config.toml
num_hidden_layers = 16
hidden_size = 384
num_attention_heads = 4
num_key_value_heads = 4
head_dim = 128
intermediate_size = 1920
vocab_size = 17766
hidden_act = "squared_relu"
norm = "layernorm"
norm_place = "pre"
norm_eps = 1e-05
positions = "rope"
rope_theta = 10000.0
rope_fraction = 0.5
qk_norm = false
attn_scale = 0.0884
bias = "none"
tie_word_embeddings = false
parallel_block = true
init = "uniform"
init_std_qkv = 0.0271
init_std_o = 0.00415
init_std_up = 0.0271
init_std_down = 0.00214
optimizer = "soap_variant"
learning_rate = 0.00225
lr_mult_qkv = 0.5
beta1 = 0.95
beta2 = 0.95
lr_head = 0.00949
max_grad_norm = 1.0
warmup_steps = 200
schedule = "cos"
final_lr_fraction = 0.03
batch_tokens = 65536
max_seq_len = 1024
doc_mask = true
train_tokens = 344100000
max_steps = 5251
dataset = "wikipedia_en"
Each number is 128 + 24 x the weight over its row's rms, rounded and kept within 0 to 255. Layers, rows and columns count from 0. Numbers have three digits each. The size before them is the row's rms in percent of the matrix's.

# k: layer 4 attention key, 512x384, rms 0.0407, rows 108-127, columns 96-191
# q: layer 4 attention query, 512x384, rms 0.0404, rows 109-127, columns 96-191
# v: layer 4 attention value, 512x384, rms 0.0437, rows 0-49, columns 96-191
# o: layer 4 attention output (transposed), 512x384, rms 0.0701, rows 0-48, columns 96-191
k108 081:113119097158087092154124144115149120099133153112115128093120162116131144118101123139160160146136081110154115121130153121154120105120117087153098115144140154093107130135158149165113105145112122134157159115093126128107152134102133091143104135123125086122140154142106160139125150136109144155
q109 098:117164121089121110144108120183112120136135102102125140151142157143110145168085127127136094102135110117119124166119105147125152133144178133164141129129156136146135133150142176150131143160169160131111119172151171116135173153089126107141112107102141113110118098119130135133149122099191101095
k109 101:098143159129111143134144148084102143096143168081093118143184126141112121110111102093085137136139163135147140106149152099106124137097129129107186149096129133138095130117153141123112112164150123102136114150155086120138153170165107131116151098148095137124100132122137115093102091160121186144
q110 109:130132107126129155092108158112132136092125154140136115137136105117172121102136115156127119140134165142153130157104172123103089159134128120086126121091145116149166153131137135116148115086156083176137121109106100143087102136117132117161131136148127154108133154081145132137135123107114178137
k110 102:118127117086123153141110127153113139143108125084147107139111151099139135142167137123184091145109089140107159105111085132125109127115131154124090105154184122104118175167128123110080110134136141156146132103103122174120089111128116083125130177112148132114098135131117116136096154137132069122
q111 107:170111168190104140128136141082130124092089130085130124196118108116116151125163143127122116132122115120124130110104103132104109083141099096141133149158090116145134131182112102151131129098116126146184138127106184146142140104155101147146095167131109132109140176122135110166117100122139156124
k111 107:104103087142128117141150093114096143161112114187141135118127133125114158124112142112152159099162107112153122138159102102123107100173151130166132130107119147162147127096153112114081126096160152093143151159106143143126130110138136103135121187112145134066157154090082064127113165138125127088
q112 087:179139147166106115105121122122130108118103152060127156136131177101114134130168142178108172137126075119126132114078101167113136123116113134144131110150113159129146140115168128136116134149103127140152106151132100136114135132118119186092095124147102112150142155143137141121111131178177155105
k112 095:137157114100158130131152123164158116157175126158129126133148120179175085107146112120102130130114167082097091139134141157094104110119172117121147128148132155128094121144146129110085110116101131133066112138173146136111124187146110100154105156122126148095145133147117130099115102113123142162
q113 105:155140172169093122103092088158150130150144076144148133116083100154148072103106113124150137172109129166117139149089097130165149142132168127128152127090089165117125141114135118142147101149157149145130151130100139135129159136115096113156152109145138149140108084156101156138141130121149078109
k113 109:152139140095105115128116138133096107108156087138114134113159116142151138146145161165127176156128139146151125169109111110152128180154103171127147114146104122117121085129114101134162125111108136154093139100117121072127122116141131136125138106149143105133099139112112119084154123131118100128
q114 095:128139094089121155140139110178151112129169131145111127095127135141111082136133121135124145168147120131167135119146106126114162151135166121144170072097187126153115117095073166164133131130124161137097098164088111146035137129099121132149180104135118096124138161138116114104127106114118125143
k114 095:123095142117107149110137131100135130112119135082151118126160138109112106081131092086106088171145113161140148113130145115125140146136099092147170120147118123089111167111080109151110115131082104142136095160125139130149094090091118134103134129140119133168109149170153182128144115130124157170
q115 103:142161103141130108150096127113075166122109099139115143121100102094128137133130127124085112148116106133137146135133146131106081154100148152126176157153131134119150136151130134116123119157167143127101100133102121117108115123140109144136100102094189110104119126141114144077162060158151182090
k115 106:126142151158128140108111107113130141078116154128133121108128110124128121125181108136129105154114157132147149097105152106101126117121124148097106147109132109143114139126118125106144119126110121146129119141121155109102142169142128115085133103177150174118106094086103136156100135122145098160
q116 095:088106153095142156158132144112134119131147125149102099148165110143142082124135134141141130167145148119131139080165135107107104113139130123132101104146133087165078135122084118138099167092116104101163138092153153130099107128129170119148157160146139099125133070068141107094160130086115122166
k116 099:071087103119123147136103112127119131160128142125183153156127142097110141106116147090147109125159122133146132124143089131136142137113110116168071140127141111155134193106139116119133152152168106117116117139149134158133141089138135172135145135110157116138160123130132168138114129181123120126
q117 090:124081133094112145144152091152097114137170132133148155109144118095150127203147118130131125143143147153098175138124095103104102135113164108104050105118138085140144108105126145102123112096118097090115112131156119103156103103169098111150155104128115122107146183109150135109140111098103101097
k117 093:119122111159129111128151121134131121108137160079133128096112157112145116094096118100117151147141141110148180122147107077122144168087134121142114111120100067128088195128115104137105127174139094121168139138108112142152142113096098142145136104110136092149125105124147136164128070112166151145
q118 094:078129141121131122142113150171113129092127149117136142108173083174106116149107132135149125107115141135155117111154119141126078156142123148120143172170139162128135173163148105092133114112145128112107173111121102128144103149137124097094146110141136156110155114101149159111157074138119114137
k118 110:106113156078123167089165132155090132107141126079102123151110107144102129114154141116129111155154091126123159106124149097120123153112152165089099096133111114132123134176109134087099105185150162100115072132143104130139140129142127131163140131137145147131123079107091170124140077119127133140
q119 100:147125111100101126138140165146118154134154129155084109093122154124123103135106114135113129109127157111142180135131142120130112123093146099127129110121137109138133100134103169119092100168123122134074079158104116122122125128135098137169123071148173137098140129093146125133131118116140111096
k119 106:125136142141108155132104142149154162108164170112141121089193153128167077097151081074081094125123188119118164080093149119142160179129108134113137159113119102129089151099121126139119146104124115133142131156146109123080124128097130134101145127126121138126111129145177132109097148123181153160
q120 100:141092132154158110124084127123130139098120147099121145154131171171123132154137125150141116138108142113150122160150098101146125113117137131141142159094155123157098139139120129079160166132173127122151097130152162142167134103148124099179115152100152100162108080129161131095139133106122144115
k120 107:098104100159098146111114098125127182124099156147147180176137125122118141145138162120154131115151098075151068118101092109114136169128139141166126080101102164167122157129176083141105145113143107157135140120147108183140135130114127130147112141131110157110172143099127159130101140116138118159
q121 094:134099171149127115108157145164102088117118099138110117144122103080137108151124169146151111134101143146135127121129179142142114134152109141152176144149125155121118156106155107089094123113130093128199113149112100146082121134109139184156107128168140157133146112145070113149118179134136183156
k121 100:203093132073153153119129136132077107152083092140136130147125118121143125126138151135123131099153092108126111178128115148135103152110145101126142136166120145152134124092149162151105132112130137160130143098157133145117103086145138126109183140144122098118154154137160148133135167181089088102
q122 102:132147141105093115075150133156151110091113102106112140131133164128124122142087131116106138132137123124149116146135085126094189085120145114203148101142163118100134117098122133175134128131093158122120159162132120140105154126132121124138138100098104101123178165155167153164124138106169139112
k122 092:169127149107144147126111146144136110125109098115156125144165134156129139153144139109088109121120124123092121136130131118127099129106146149132156132139099140172123138122139184132111127123099144171117104125128111133098118137150080107142133133194118175130110157128148130092168147149089168110
q123 106:053093075079108150138132127134121120188180169143116116118177133151123080087126110143173149116176147100128136132129106112103101138117144098119095102138134134150156093104117128140150089112109071118109133071139100107131096105113160121147163147155092146120125147082161137127103140101117106188
k123 087:115123095114130146152141145171175139134137107081166109153104136110121148110104136051138103158162121168133187141136143115129110093131103108141065136129135076087145143132122093131101093142130090111147141136114112145149125098105135134136130148100135089127111116139130125131096095100137125161
q124 101:085126149100084109112115149144157135159095135067174142144126161120132155135139138119148117141103158161112115122132148143154104139139123119179150126127128137109107134130112135141128112114071145106148152137150100087106097131153123133133171126132103153177149142169120116117109104119099132182
k124 110:159122125153133121141165071152134139066116135138087184180132120156130123143136143177159106141134083130129111145140144114143187117116167150153113116166119134145158166145123077141163133131087149116120086093147156138174144124123074129135140103114132125128093153149153135151151094112123110158
q125 104:088117137104098139110157175147126151131080137105100133134138117140107090150133091096108109116146112136118143171175116088104125078116158128183119162155134133145160138156107171120098120135116124108117155120128103119127127095124104124160123133140149145122116136096155157122131165104125109142
k125 104:084150133091115140137122131131133198104138109100128119147142120124095090139175124116138095105151126126142126139104084129083100206141151167135113136102125099145141121141145154098108139137162099113116118143152075131104117121118096067120171145126160133110103136105132130103148150144138148161
q126 077:162151150176123141115132161101145098124137122120126113110140102103139142113165127145133139118124101135111131084126196138126136128119117121101142129190101158134131174136128079116101111122134112154140112107109119160102102128148149149113107186159087160134117156120092097167118148175108161157
k126 085:161121126063155137142156127110105124146136090177115176119129123139080119101142111178120109119140117158105111165145120156135126097102171144117161122168117124122142103111097150115103123113150164116078161150139154109124125047127117155133139128099143108156113117122164094144141159151154075069
q127 095:134158099111121163116135131109120104148165134188141129101099086173152115139146115140126151102144146149119138114131115098155092110122151118096085108092149090154109132090143113092142158107125102138122153158115112130115153105146144113151118147140158119111127091088123149141156130126084142104
k127 086:136098076102145123134121137152110109137141157131113108098117159085105140091134162112139141170145114143135139085098072083103158141154107104140075074130145075105095124119112128119135145139167111138138158132115082113130122094122120149109159134092122105105138113131082158147121141127157105151
v0 100:145141128158148072109118127124092104120144151094128143119162120124113117110151149153140115136101088171110124198120146135154157148158156172138153147120114082160123169170107105134140136112106128144121073125157132122116115087148171155132102158089098147135094116169164099125079121134132158140
o0 093:130104098134141138144137110122125156137155146179133168104125120153131118144127117114120152138132140066131120108151131136165129108114089129089092133107138086133152127098155123114097092137164120125119098141106114136164167124118107151139117100143086167109125126121128109119114085138122102086
v1 101:144153109121176122133123127086134136129122080143086128105142138142129126094152141132109140122101123176109132137154170126126121119110119074147101126097124092104109131156142128161156131120142095080086140111183097123106117110108134124129120150079142090155166123061151125162160082127155094156
o1 100:092133165117150130176103115166108133139130122116163129146136114111116122102121160152160168104094121146166086116115111126176145116166113126103157172086119114126113137149116130145102125177145120157134141147135179121139152141114148124142087127160107134112183115147082088116169090134100137151
v2 092:141096120161126122119134109117165154126112153122112108151119141144112086145129151153148073121147093136138097147127119182115119093179127186116114129132143122147095130140129131130114122120108099141125111160152159137107109126070112127161129152083135106161093180145152159146109127104167135124
o2 091:145126126114160159147134106141100125127155140190132154126144135129142099112143115146121176160113151115138121104140167088173136147112156148107118121092120122163179079125143105109118128123131124106115138142096096139097165169129158153135126125138155135137076079103102094106109111137142151089
v3 107:141125124127146159134163084086132135122141097134121175129111109155114086142103083132086121150187150174122153098164150148151122150124095144141085121114110098139146149168109152122128077145102141098090164148113140135118123115103108131114102086129119140138155120117144154162163141099161142159
o3 106:118133108134118120112154112113091158151119150115147120105158139178143096131164122120169141121113145143119113127144144127153159123156144139132115124096156139146193150082100120124138109109127096184141160106130144107176140156142172128130152146113161108162118085122111095089130125131102136157
v4 098:154191081137141130137066116098089081172137081121112143107168142143099129127132109146135133146086110140105131148157144082124127136145100143110135139112121123139115111153102172132138154101128128134145113052110121110158135154127136089138137108115099139109185102145141188106119130124125116150
o4 092:066109140097078112153112175119143135111106162105129067145126111112108147118096104148157161142147095092136151132108118143097121116116078126129105142119149115181113151114152152189123133118125118134151118166154148139138116103153114096132121141166093132109165176109122134120140108132139092183
v5 098:147131127089103180128131126134109128170172106116123125136134086128116121145158137132132160161107151136154110093102113107093128129138136126097164102130154170160151134087155107148112120159098137147108136124105156099126148130138180107130141122116149133079159132115160162138126107167127090093
o5 090:144120163132142111092112116150178082119121111124134139164094115133117126075104136155116082170167129162110135131137102147116133103124152102124166139115101090101135132137135145109137168112122126142137141128130132144168107126142125106141116114162123119104143138112127139159147088103132084134
v6 104:121122117156127147113132081159137148118174121155130106135124119113122153163153133130136129160143129129154100126099111136111118083092183108153134125126114110122158169168151136102166112149136135125131098089153162168148150137177123140114174134136154162152079140152070133156158121154140145126
o6 100:125107108158132151169142122180120093164184113135143139161129133177137119138124118120124127133139109146118087109095114167142124148136079136139118150139121107086154102114119142120127106180117135120102114144098116118087159135114136126120146117088136115115131116152132131088116111132128104098
v7 095:141129124111170129126127118117111113137108135152132160146101170110138141122122120125108116104095098122119117153123078087145095124145120122117122165101127118128118101167142125110116156138153088120167164110127096094147126132123133133138080127104094110128095094126179111123119109121159143115
o7 091:109112139073141132153132162155133135105131096132121084144126117104112156149132156111087162129120112134111162119113121144115110096117115160156106120135150117139087127143130176143131112125141149143085121148142121161077139137114136126102138122126127129089141197107103142124136154141168103110
v8 092:099110140102127139120137123148146108103084154115106111123111096089115099139112125116168104116172091152112118164149162142133107106127127099135139178122129104106123177095122112148145130161147142124157111120118100136127093136100095161137107140109124125151107141098137120137123142123125173135
o8 092:108133167126137137173119083092097125152128146147140148163139106134126112111151160134111128104106150158170119124124161137178119137172129169104124135119153155133086116151118074102155108116115115070158129143125118144112129178116140163121133123146128141107108138103098098093128097130143123110
v9 106:106080120112113149106114159131120142138133118096100054136094149101116170146123113113136101087162148104166096146129154154126080156124155139137112141149143157148102147164136144122125078134105189119115152107155167161140129195128079160107167139165132122130150128160086133177115088152167129121
o9 104:144119125154116135165096111104098115135132147158107144128146138162126129162117134131138122111168135147124105118132131126109150134109080099117102136116103130172160091122121151121095211121145124111110088141115045104120104094129131107136118093148119118173118133161100132142106154107135139142
v10 091:112100176179159154129108107139100120177165119162156084135098090157142160094134138139106088163133131102128179128164119097149094133142163166132123130129121084137099120154142108177126082087072144150125104128172114130126155093153133125123137100121147138118153098149131129146128162150106164147
o10 087:116115108136119093135129125102192157129144109106137177103161123119147107205125092083145138114125135096128077117117100113098155125110134129081064127134119102127129135111110138135090120140151126133127089112122143107166122127120096145111130092108124123176143165138106110103109130119106097108
v11 095:158134112104123086156096147102106098101122115116095152103139127120122101098079104137111143130084118151132124137111116141107173119103156128145118091093163152127127146126122109164115140092156135092101158135152187126085162119123103109089112128119144100102117113080141099124116067135114071106
o11 091:139140083150130094099130156161075093102134080128142103176098138154118146068143162185160170172148139139102101102166099105132124112104115125156153140145104086130142120120143167082103188149145130154112124123123101111142125116157130114166112126129145112088131115156180147148175123090103104169
v12 104:112101095138070120131083150143143111120159163118156132116122166082163121139104135138197108142132133099135072168115156179093112091168154127139119118130184112148113131112123133138123081176136187092135148106121125172125149108149125108096134106131131153148118138131111106134108094131098120090
o12 100:100112121083122132165173102112134134112128130122093148135124150124171137118124142130114185112115133112117126105141130120138137119121126148108115142175100163136092078127159115141102143133111126127100114127147127137134111103111106134120112090103128117111131077108141108128109113129098148123
v13 091:111128162124139151119137119143126127135150115139116161135130106134153163090157130142096127128118107154159129123160148144139124152124106118118131110117106105065128106142156111138123146097081156147155122171101121160119147129147149174164108151162146115149109140143088124103161153137110134172
o13 086:136131108133142120138133114117134144146139080124149141133156138149081088166132090144147131125134143101110129113111084094138171121138160148143150123134139100093139116115079124114100119128113141118122115065143174135147129128094104121114183108115163133106108137117119135114131083131146114101
v14 087:116116082141134097127103149097156128143107136106097099099137159081150082130139166136127158144138132121141093170097181122146110126178093141131122147159114145140161132165113145127157134110157131090134137120069104150133099121131106111109158132134141093141163153142077133111114114113151128113
o14 090:142133149119114177135153112120071116116116143138131104125135104148123168094137152125139091101094091100143147127131179146120115160147128143133194138134100150168118149139131118154106140138110130129153155136146128120105119152131171119112105149161111142129144125108106121133147133172158175144
v15 099:151112130143122176142148116094154153135123123136079141170157141118122117128118135068090172158124102149136152117120155109184158123157125106124110123114130134115155105128140110148127120153140113144104114156100154128124153139126125115128096103130117081174122140125133108093198074090147063148
o15 101:145131150154164116136155134151093157129112135117135086123110145114119119098145119148153140086071110139143151136102113097137099173153138146099167141122142100127140170149143097163125131118161130164148166112143195119131106121151176106105165147152150131092149151096147089111100126122115123126
v16 094:154164112153097091171105150158072105142114154117130117135147120174125155146142122116177110085143093111085149144169072129137097117122115108158160123098117128090106144185152064140182144162106086114174123081112127115146165141104119119114119100137094152185116123125137146111129145138137140146
o16 095:085112146136148127178140091147179110131140129112137121113135110111146133170095128100132190143114129138147163111068121156111095109137088134088096107131163159097081133117111142147139093169119175104124094158127119176104106113115124122113123097153110173121111162127132134099090121148121101106
v17 102:120143111104090121119067126156132134129133090158140139076114151144147142091123126098118130148097096121119106105142124113105112145099106113097132170111154142098129090099178125158130141145116159123162149116105077120145105171091099121137137132112126130125131127141116109109120137118094064117
o17 101:118108144124120109153087142115108121118125133093149141154143112110084152136118112167138133126126123152119119111116154149146134122112128132149185130145115115146096120167097142089079148153100177115099133122152127165072146118108115118120114172110151131080151151107131142159143112183148140157
v18 091:127190135135095078138147131137163149142131147101143164099170154165134124097109112128112105137094106169130074073174111141122118126107049167132103106141143101126153128103102097121113128133137124088113147127084112119126121097081113086120122133101136149132143157110136169147146136129118101105
o18 086:160144145104105181120101118120115109137117117111152124128137125109145124137125103138103150130146121129086182139172208137136138147137149110105128158110142156159151113117133093109141093097132107142141137132103130134112147158167147152142132133109138109157112086120107125115148167174177152143
v19 098:112100153162103131126117193118146145129095149090153104155122140105130101130116125137149104083138116132129079152109152176149148159175131155128124113133159141151147152125123129103091130146144157152130146133157114121145096117109107166121135149100100153154120174118120133169117176133163144124
o19 098:152119136130140180128141084111116115135135121179110176087129132157156138152129138152107154140140165105106152125170164113146137150122156105123162118112123138132155096095121062106134130123120098146117112125093116123122112130142146130094121099102146137150129058138114135131109156117157150107
v20 098:142085102123157113171130162141098102159138115094114112161126167144118106124160185148131139109149122097113099092121110134124117106187129091130166152113112147130121100176110158127145158125148097106144110156139119152139121128073097104140194133106085145166110166116135147117118094152126138169
o20 091:164181131087161151158119142136091141119143129134098134122131124076131124098143157113091138112134122145148123144103137128124119135132136149100137148121119129123102149153170161120144151175130147103119130134100155169058118130120136097171111104143127137114086134103106127130109119157129134095
v21 098:139140113101120116146140140131126097097098133103130106099108092101142097113147127137127161085135110098104092139142143132136155168134102091162113121054152151095125104148129085118102162136126115108122185116081155161127124127118143110157147151137093104092161105125133137157104115138156128113
o21 095:140126141156145126098135127117097098120142153155126102117134118147111162102121142130107132110098144133127166131115131164114102154123104118118192115149134118162127113116128101162111101091138119138148080152145117142118100166109154102137103107163123137124145140117150132136139161131146180186
v22 084:084147072132139134157128117105134098166128159121134103093152132086094110133106116142144134113141131088116092138128147135169102108143151113137128163136106092156131126111101164152100106118161135117136164077111075132160145133081125129100162119099143096107133166141138171127176140164130118143
o22 081:118121176124115137141124129108086146121147137132140119144131103143164185113104156133090162091098102111150146139123184134100112169147102155091148144132116154197118140168166095165132135128158114101150115156086160122099101132095155148117102174151088143121143159141134099105117145137129182119
v23 098:136146124145129108090131166154118148121130146133169135098184096107172111084121113122147149152114122121141181150159146109140119127087099134156131126089129087085165138132118148143107110163092123084121193102108107143115104068126144125121124155090123150096159101089151115116119155125095112078
o23 098:115123113104098121118086097128129103140131089058165136164119110112093177109127096120135101113105143118094126116161141158124150148134169153166145148137137158107103131122110126133127108147159151168134134119154136148173186160131115110138119088139185130125137150155135154145137129179147157141
v24 101:087119120138144140097157096174083084123149143146126093132151130143137175134150128104128130150129104156097116144124142129166113125132134091137136133127115108134130102183139085128188130148079160096128122100138101156097141126143117121165131129113105172164174087147133136111143119144130150143
o24 095:117127138138126098172123084139179149128148110108102144110138085126135157194133165096136145079133125098124109147071167203125136114131105125089113158137151129131092131121143123164108089155115119134134148148150091124168131130128099105120099073122097160106156155087136135147080130147116120105
v25 090:143115136128113128130132082129100078086126131156105128123097141085139141135143144161137147123158109097103131158121113100127158161127111122111124120114098098100100121132099113112134137115161166144152109141172123115074157118133140166126140141145141153139101082146162141140127178148080149164
o25 081:108141122103106105129124156139115151139116131151152128139128111186109149115136162128135107123127125106128118160127129104143131097117127140191134127159105089110134130153107127123118112146116129119106141093158156143124132133093123133137159124121099134072139182119156129119109101144123172119
v26 098:098120138165105101116115144116103110147118150157110158123108118091120144151134192160144109170134129122103137140104126125103107137129137140141121109147138131162127155105128091138126121117132145151148076144120112166098140129117159109107103126133141109125123141114119092116110177132132129117
o26 094:106117105115137155137157106132154153107131108135106175149140128140174142141122143128137103157146073100135106116082130106168116105142128122142159131167108153122087120135150149133118135168062142111130150109138114116136126086106100175117081143109073150110142137109105118109113064097125125092
v27 095:123097148150106102142105172107149121142108159153152125108196139119145114151112158150138101134134098101139120140124102153151128110143132106137176116102120157118105165162181134108124113148138131106134153158127159151091115126120114136142119172064120124142171122128154123149097137134159108090
o27 082:140134138172124100168129080149131099139160118147125133174105144141146145135095134129171115132124104112089108165105112131125109102087139130145125112128122113108143087123106125135140157155123135112093130137116094161144156169104133104143116082153106139089117135163085141150121097139095135133
v28 093:142134137153097152121163108143105122174120174127135104157156116140114131161111125142162110153159119163150098145094106138114132121132132166140179094098101140115146186135100072112143157128122089110141107106108116140116133120134157145120147167088151151156080153103133160142135102143112157110
o28 089:153156128159143137135130099136175080151158110179141142139108113121125094137155089163152102183148111134105135134152123127145131166117162143108110139112191118109158092084126121098160097144146111123114113153111111122144137154137154153142141084153128108097083070126142139090107127104113115075
v29 093:127164117101117134184154129139094089128087120142098131157109092130117118123132145134141161107160124123066118128093155073155099137141124091164149100147109168120146110112111086113173151123141120141164130116139112160113171117089156101117132105146122128171105124117113166112146121170109158153
o29 087:149138155144130155137144130159107133119146123161111123135137091146118142127163146144086097119112079125140176169088155145135066115156111114149182123136144123121116153182166093144146107141117120106114116141116147106081104133132159116094097123156099146068130144084158141106097134126148124130
v30 096:167103133131100126105128122130152089116134120154167144083140100131109105140082134137104150093100114147177167128124127165107123078114152154117091151168164154138123131111140111125140136145108108135157122150121162118129102106150151124121099121137106157149115097156127079127144102117099127148
o30 095:115167119137124144116141104139100132134126134155145135155096146155100104130157139136107159154119135172134116101130108115161149083162124135129108092089104092096123122128119145043139125135179129106101095118123113113109149148139139152147151148123188128128126110107145148115144147115072090160
v31 086:124080134101114154134080125139141102125141159158168136124071148103139076158134119119134146151131195107138137135117156123143127106168136116101149147169139139127150116095099112104135121157087067122173150127134130159109155128156147125137129081144108143153134116116101115148132091110144127112
o31 085:098165181146128146106164119125144134103138138118114125115132118123164178118122150136104093114122110160145145098117151153111103151140138130097096081076107132082121163193148145154129158151169132134133147163133125151140078109149175148137094128149123118154148134100136152140135164148131108128
v32 094:113086092148138171121133168122139105153157102106135137128074179125095097152131136143128085146150135111191125108081146152100081110176117109125158113130154155136071148156152147108163078093148129100152078105153140087103133152133120114151152136108123135124101165120126120126116087119185155146
o32 085:127138120145127140184129124130131126147146124171118169152172137160145095115159116149158080118124145138135102155124144108164162117122154119120106166141104119109176109150114156098118190192110146083146159169101082130134131165152163113151110096158148163111114094131085108085131109158106085099
v33 106:141156111138105107159128111088128153159102156140145106138073140133135140120134125135132092094131112102113111111132087158100120129111122138144138140113121107154150142116166113192131152170101151108112155100107063133129146135100123115127115111142109141102153106111154132112134164144152099104
o33 109:114127133109120115139127132118176100095121132138094098127089153060182142143116128095110176155149129152141139120109132159135113097089113119139164166137193152135091082122109155121115104123129136188112151144155128150085128091146087121101125092125105134137132113122120122139141095119162134113
v34 103:172098154056111146123154115082140137074117093154105125131083066113107114092157154106137131083129121170150142099143123166113121152110125113154132117098130133120150080099169142174146168122116113128103107143086124138110175185089136124144133103162084121123124145104129146075144125152111106132
o34 099:131143116135160080129122143114092122150123108145128112132115145108104080084127133113117219139152145155157099106109148134153129127123125112095209134135145095134132119143118121126122144104145140159123153126144127129084129083143127136150146145170115123110094094108143068141130103081130112146
v35 093:148105118125139120125147110132127130128124130123127134124128138115122168110112107141129119123128126154143116112145163089117131126140126149158110084147156108154153133089072179155068129101129093120094138123137131122100151126104101100095136108128151135122129134112131174101135155150139135175
o35 091:120110098141112144106090168065098114088113120143126097108127088183155127126126145166135139147148159126134111164145147088124142166129121120106116145107111166177183143120167099124136147110157087181164115144135100089153111105146145143126110138122107078152129088121125093091140133099119161134
v36 081:160086147122132171142150100115116126142083111144160113157134118172141156120148142123122131137123151088115171117119112122134144164143148153104180085103137137081125159131152114138138118143119146165099120165151174168115134143135149130111151138134141102151114108123132138146117123113178128092
o36 076:148134120177131081128122145167177106108150121125098142131123170093145103152136074167170091138142163156104113147129073125120119129093156116177096126118140098110138094103123170124135148126117144150103122105160107124156138118131097079112121079125143112126133112167136156149120105099088097116
v37 096:133148103127126170122190127136113148082125114121109166134114091126084098152101103163097152151150160148137124133153119122104162142119140128151133174127110171139095109113148160095117113111158131110147097117132124145093146128137122148133105157157123083102094139123101110121146128090096130147
o37 091:149139100122121116110139161143096140161146114154126109151139155153101089041151143147106113126104123129111131122131134128190151105124108138166136093134152083116167119128141087095150107104101142114152149130117138099133153176160162139144164176132173150103115086110150127128143140135141172124
v38 085:101130104118091113117114122105132096115123118129104155110123122090187153124120123129121139165143098120079129132165137084126112118086111081094122132106141084091146114119136102151147137136154137144176137098153072157124114112124149083106087100149140132132126090146165144113138177139088128153
o38 082:095127141091107107150113175135125135108113142091119100156131121130102161138135117134097174098107112121129125151103123142109142109149078156205135122172138140114061143151138116115139078133113129148095106080164183142084131110114102117105133169094123143090124195126132134143136121171149157123
v39 100:102127147145132111148117125107123087113140173138134173147165174113144116122126131119121155145128121094155130110073114155111128078148130130124124119117155143117151126102111132102105116131131116092137139136102088162112109091110144095101115124078117103147130152090113138121148135155159087127
o39 098:155139112147142142130135137133124123108143103115120129156119101121160173130124142127110125113125135143102134137145155164116125164122179148121192161152115156080142125139176131149154171158159148159105126157102132133093172134136163125106087091126128144075142109119163149110114157157090144119
v40 103:119136133136149148098158106144124097126142113137131137159134119173136163125139150169067145107120135117152124148130109117110123129123126116126132107123149158137140086151153102126139120124131074139140121116127111086118163134130123120161151118139075158138097086177102161124145159133100152159
o40 097:158128082136127122167142172151128135131145056118134124132127137110107102164159131096109159164122127143129103138081137161146147106124105138152122148137130104121103102122137145116158115131119148143133099120125162134065137114119089095137137142081167133123129103095162121134128142124138113116
v41 083:128141102134153102123135131152096112129126130140112143122117147114071152113125094105144145192090085127164152107167129135138156107143137105087136109145133103110117099084138163131142108077130175137148093133129103106093177113144133114074080127130179151124153095138163122091112096135104117153
o41 082:113118130104090115136098164148131159103122133113143118146130124130109120139111136153123147123110115105125132158138113081127150097131091139163105132164138110138132158132116143119094123126092124129131169099120142101187115080110135112136163137109123155081126175142141123123119090154105076117
v42 099:125139162129083109113134127170121130107119158139145139139098157127193129102153132126095121121183129104122105107119074111113097138123130091084106113125117144109143106149140073157137145152091084090154158168139120146091142156078128109145118135136107159154129107116167153146134119111145107100
o42 098:133113138110181121127104120124123140093112100144127098105135080109126137165116152082124150118131123167113154152116179144167127113112134140166172137108140174116083114122119163123128105140132138175113149119163099138086152135132117120120163089116132128139081096090135105115104142161155138106
v43 089:143135115170124106115123162118087127158134119103111113140172135143140130116132127148146120114089105139087138139135155110113157123130146141192135165121144125157132156137131152131122089130112115158114107122095111101133111120110144126104128123143091103121137141172097144110086140129150118137
o43 090:128081095129121165159147117099132139104138146139137130139131124151163138110124151149132150143147118081131121153109139116147085124108086163105118139151148151155118132141167106147123123116141098106167110131084102114141126143141116118124091159163121147099174124096142120106111081126101141132
v44 095:123142173150148146114119105155125138107088093123113141100142103126131127156126139099148109132161144161118154123136122133157115150104158146141079141097142123105103135122127086133168113104124138110087107142097124103112075176119083128130092131108137111143151112132121076150116122106153129113
o44 095:099133125166129078161115125104152162162119169110158152147128143111103111145117136155189089086120125132129124144100101130172132158116114153136117126133145152114129155134098162141129138135126113087119145108140114103174131135111106154121124113129111127094148168139129140098125148124100122139
v45 105:147070106129130123140132102119160104113122147157166104144118111156143083147102174171140111138113134119137124155134121186165152149176120147106159136102117083118136129133123130137136152158151149142142123165119149167138106117106131136187114104094092123113105133135141148080108115126103130167
o45 095:123137105098097111128173129106133120121155144127139132125136161087124155096167127134125133124127151118132123115133103108092143119106137137142115129120140058126148094094136169144108102128130132115158132109153136186097144109106102141166132123117147107114129157136138155164125121110128156146
v46 098:134147148155145125115132158091154091115134138116122129112152100107122092159109134126171107102145151171074152175156132139173145135164100131165080137114109109143071132123108150156126129127134156101096145108140143126136108133090099130114098098117116101123156133133140088113142113109150164128
o46 092:085123141116096133142147119117095183156135188152131121103114159149136172088129139152135161084093110102141141113137135136146124143124102148111116126115125141122100132150121110136146142154148122117134145127120137137152113129126127170142123139147138154102140158139140112140114157113138159157
v47 094:080114128129129127176193146122132139123123120140117115113185140150184125181113149152121142156144116124111141145148151126174119110081100103130130131068126065084094073140111141140152133111143093128076107132182116133139097107132130090210138138094133150109125114125175104130154099082123132113
o47 091:117130113126130108142075127154172127134132155108127144164131163114102141160170120149111114076093144125094120148050132147112150154090111173175094163136170094096131132185164144152122112173131146101107140149118152164105152146093109124121113139114103123101132176112131147147135126152114141134
v48 098:114148120171162105133124123096144138145145138133131123124072092143101129117152145108108074111103136145096124156136147128124110112125121150167078154166132076169116156152094111168108112135066138157143118167105144116154137134118128154127098057152113121119129148175091109140114166124135127156
o48 097:128108095127110174114207096117136184101128140144134137075152114125187133154138122099132099136122113138161098093128154117135133154152124110044136137084096167200129148110127133139095097120124145138173145137119103111134096117139087180122141126127139119185142090115122102093129097118144144118
v49 090:182109115101103152129145140127126145115159100102108135132133145134109105136136139126147152087115113105159077095124111188137119140126131152127143116122171155114107131131179123112113174153169154131108138135099134128107108118093120149149161182144156145116137168128131141142142092106120097099